{"n_layer": 11, "vocab_size": 8192, "norm": "rmsnorm", "norm_place": "pre", "rope_base": 10000.0, "attn_scale": 0.177, "bias": "none", "init_std_o": 0.0, "init_std_up": 0.0625, "optimizer": "adamw", "weight_decay": 0.078, "lr_head": 0.0105, "warmup_steps": 285, "dataset": "wikipedia_en"}
Each number is 128 + 24 x the weight over the matrix's rms, rounded and kept within 0 to 255. Layers, rows and columns count from 0. Numbers have three digits each.

# up: layer 4 MLP up, 192x64, rms 0.169, rows 185-191, columns 0-63
# down: layer 4 MLP down (transposed), 192x64, rms 0.163, rows 185-191, columns 0-63
# gate: layer 4 MLP gate, 192x64, rms 0.187, rows 186-191, columns 0-63
up185:144128133073122125106125172124105136100110133164163096107157129081133140138125133143110095106085141164119101106127119107094126085090125189093098138131135133121134130117177125151130122131149134
down185:125124146087094138077118142107092110131121108137134101109199140137143124135152111150160104136145140120152108114102146128082171119148136129135124149155156108147125174104196097108128115164108139
gate186:126123152116113108174120119135167168154142117135115147145112140128188129136155093129100123078116116143153121093137127088141135106102156166090106165126088091104132160105117156136140126102146106
up186:161104094129125095119137111118120135153129090143077121108127146118132131133095109180101124102156106149133144135125131127124136145135132111144103120137120113090116171155091150178149148132173100
down186:122122137150105116118120088113153132132123111150133098112130137121109114128148115134111160115070108089158136139142150135238088118109121171133125168100152096123122129129129120123132124152143115
gate187:149108143115104074128149074077153107123133133120103135151140122062112125105121142139119131165109093133115115089132113096083145184159134119150126140126147111082103156165151107156146113090115047
up187:155100170162092172117119135085149096147088147140144102141145143120144133162138171128124124159088069120128109114173085089161113144122160088144118103121108151111147101091124155126153130144160102
down187:164111119087103087133150097127160169137117109128126156112103122095108108164132105121114127135142120148127069121109124136146109173192090119119143148126158094175157117131117179127095094159109115
gate188:109122117106073170163113120116106121142123112076166140140120146095121143115122160081085120112133115113137137112128117134146145121141135159104178155117109129114150125112132095122107114110149138
up188:095118127138136077106170115125120122064104142116105136140094131120125112164140124159175146189109125133131134140120110095128103118113157093134096139089161113123144121150121115091131126121109158
down188:127156130121090145141140132142123088157126119125129108104156122124117151119106141136124113095171157152125110136148124142105140099169115157098113107126098182147131118090147134139172107103133148
gate189:128138100109092144132182095126065144155162155073122128131099155148151145119132128111117108134164118123115120132104130118139143120130119107144114155091139205116171133137114101154109143102168133
up189:101109119136113131132094150124126152189091126090171117110120125174113101138117145116121098106160130141132144127092138157125137175130150130140088162110133135114133199150131108118109143098158150
down189:140124134089152139158096104109166130114106120137116145155136118116101128126106116126114157136107120131155101147165102104142149093136118161131157087171082101118094108161167107116133102155190132
gate190:128071123142124105138085122112090093115125130125136128148117185155135162134136117123154146155145113173077109129123118152129117145148131110093134082132158128090154193087096087110132160126145142
up190:107127071073123105165140096120114140135179121164109129177136142083129142093104074133144118121094196148121149097126136120134126149148127097114136112137116155121159137105145134151138109127100080
down190:137124139173135129112126141115144136106141137140117124076152133105115117164149144118184175131179127121127120111131110145092110141053088084147099097156088147155153160116144068124108154115131113
gate191:075086112105129140124204111128086145163094118130125176119085129145119132148122119117117118131126090122112106108124139168111140136144132142151119150169122155129088149116096103081135151130192087
up191:095113137122154134151140104130123129167117124160141146155130156100058122162097116136118159136108123150136114099148142156099130128142127101151162112170124155130123155174095101103133116122128106
down191:147113110133117114074099089160143135110176145122108105125149116146149111128107119121140139118125114077131105142114097124180128135122124132122116153120140116111109122089117132121082118149116138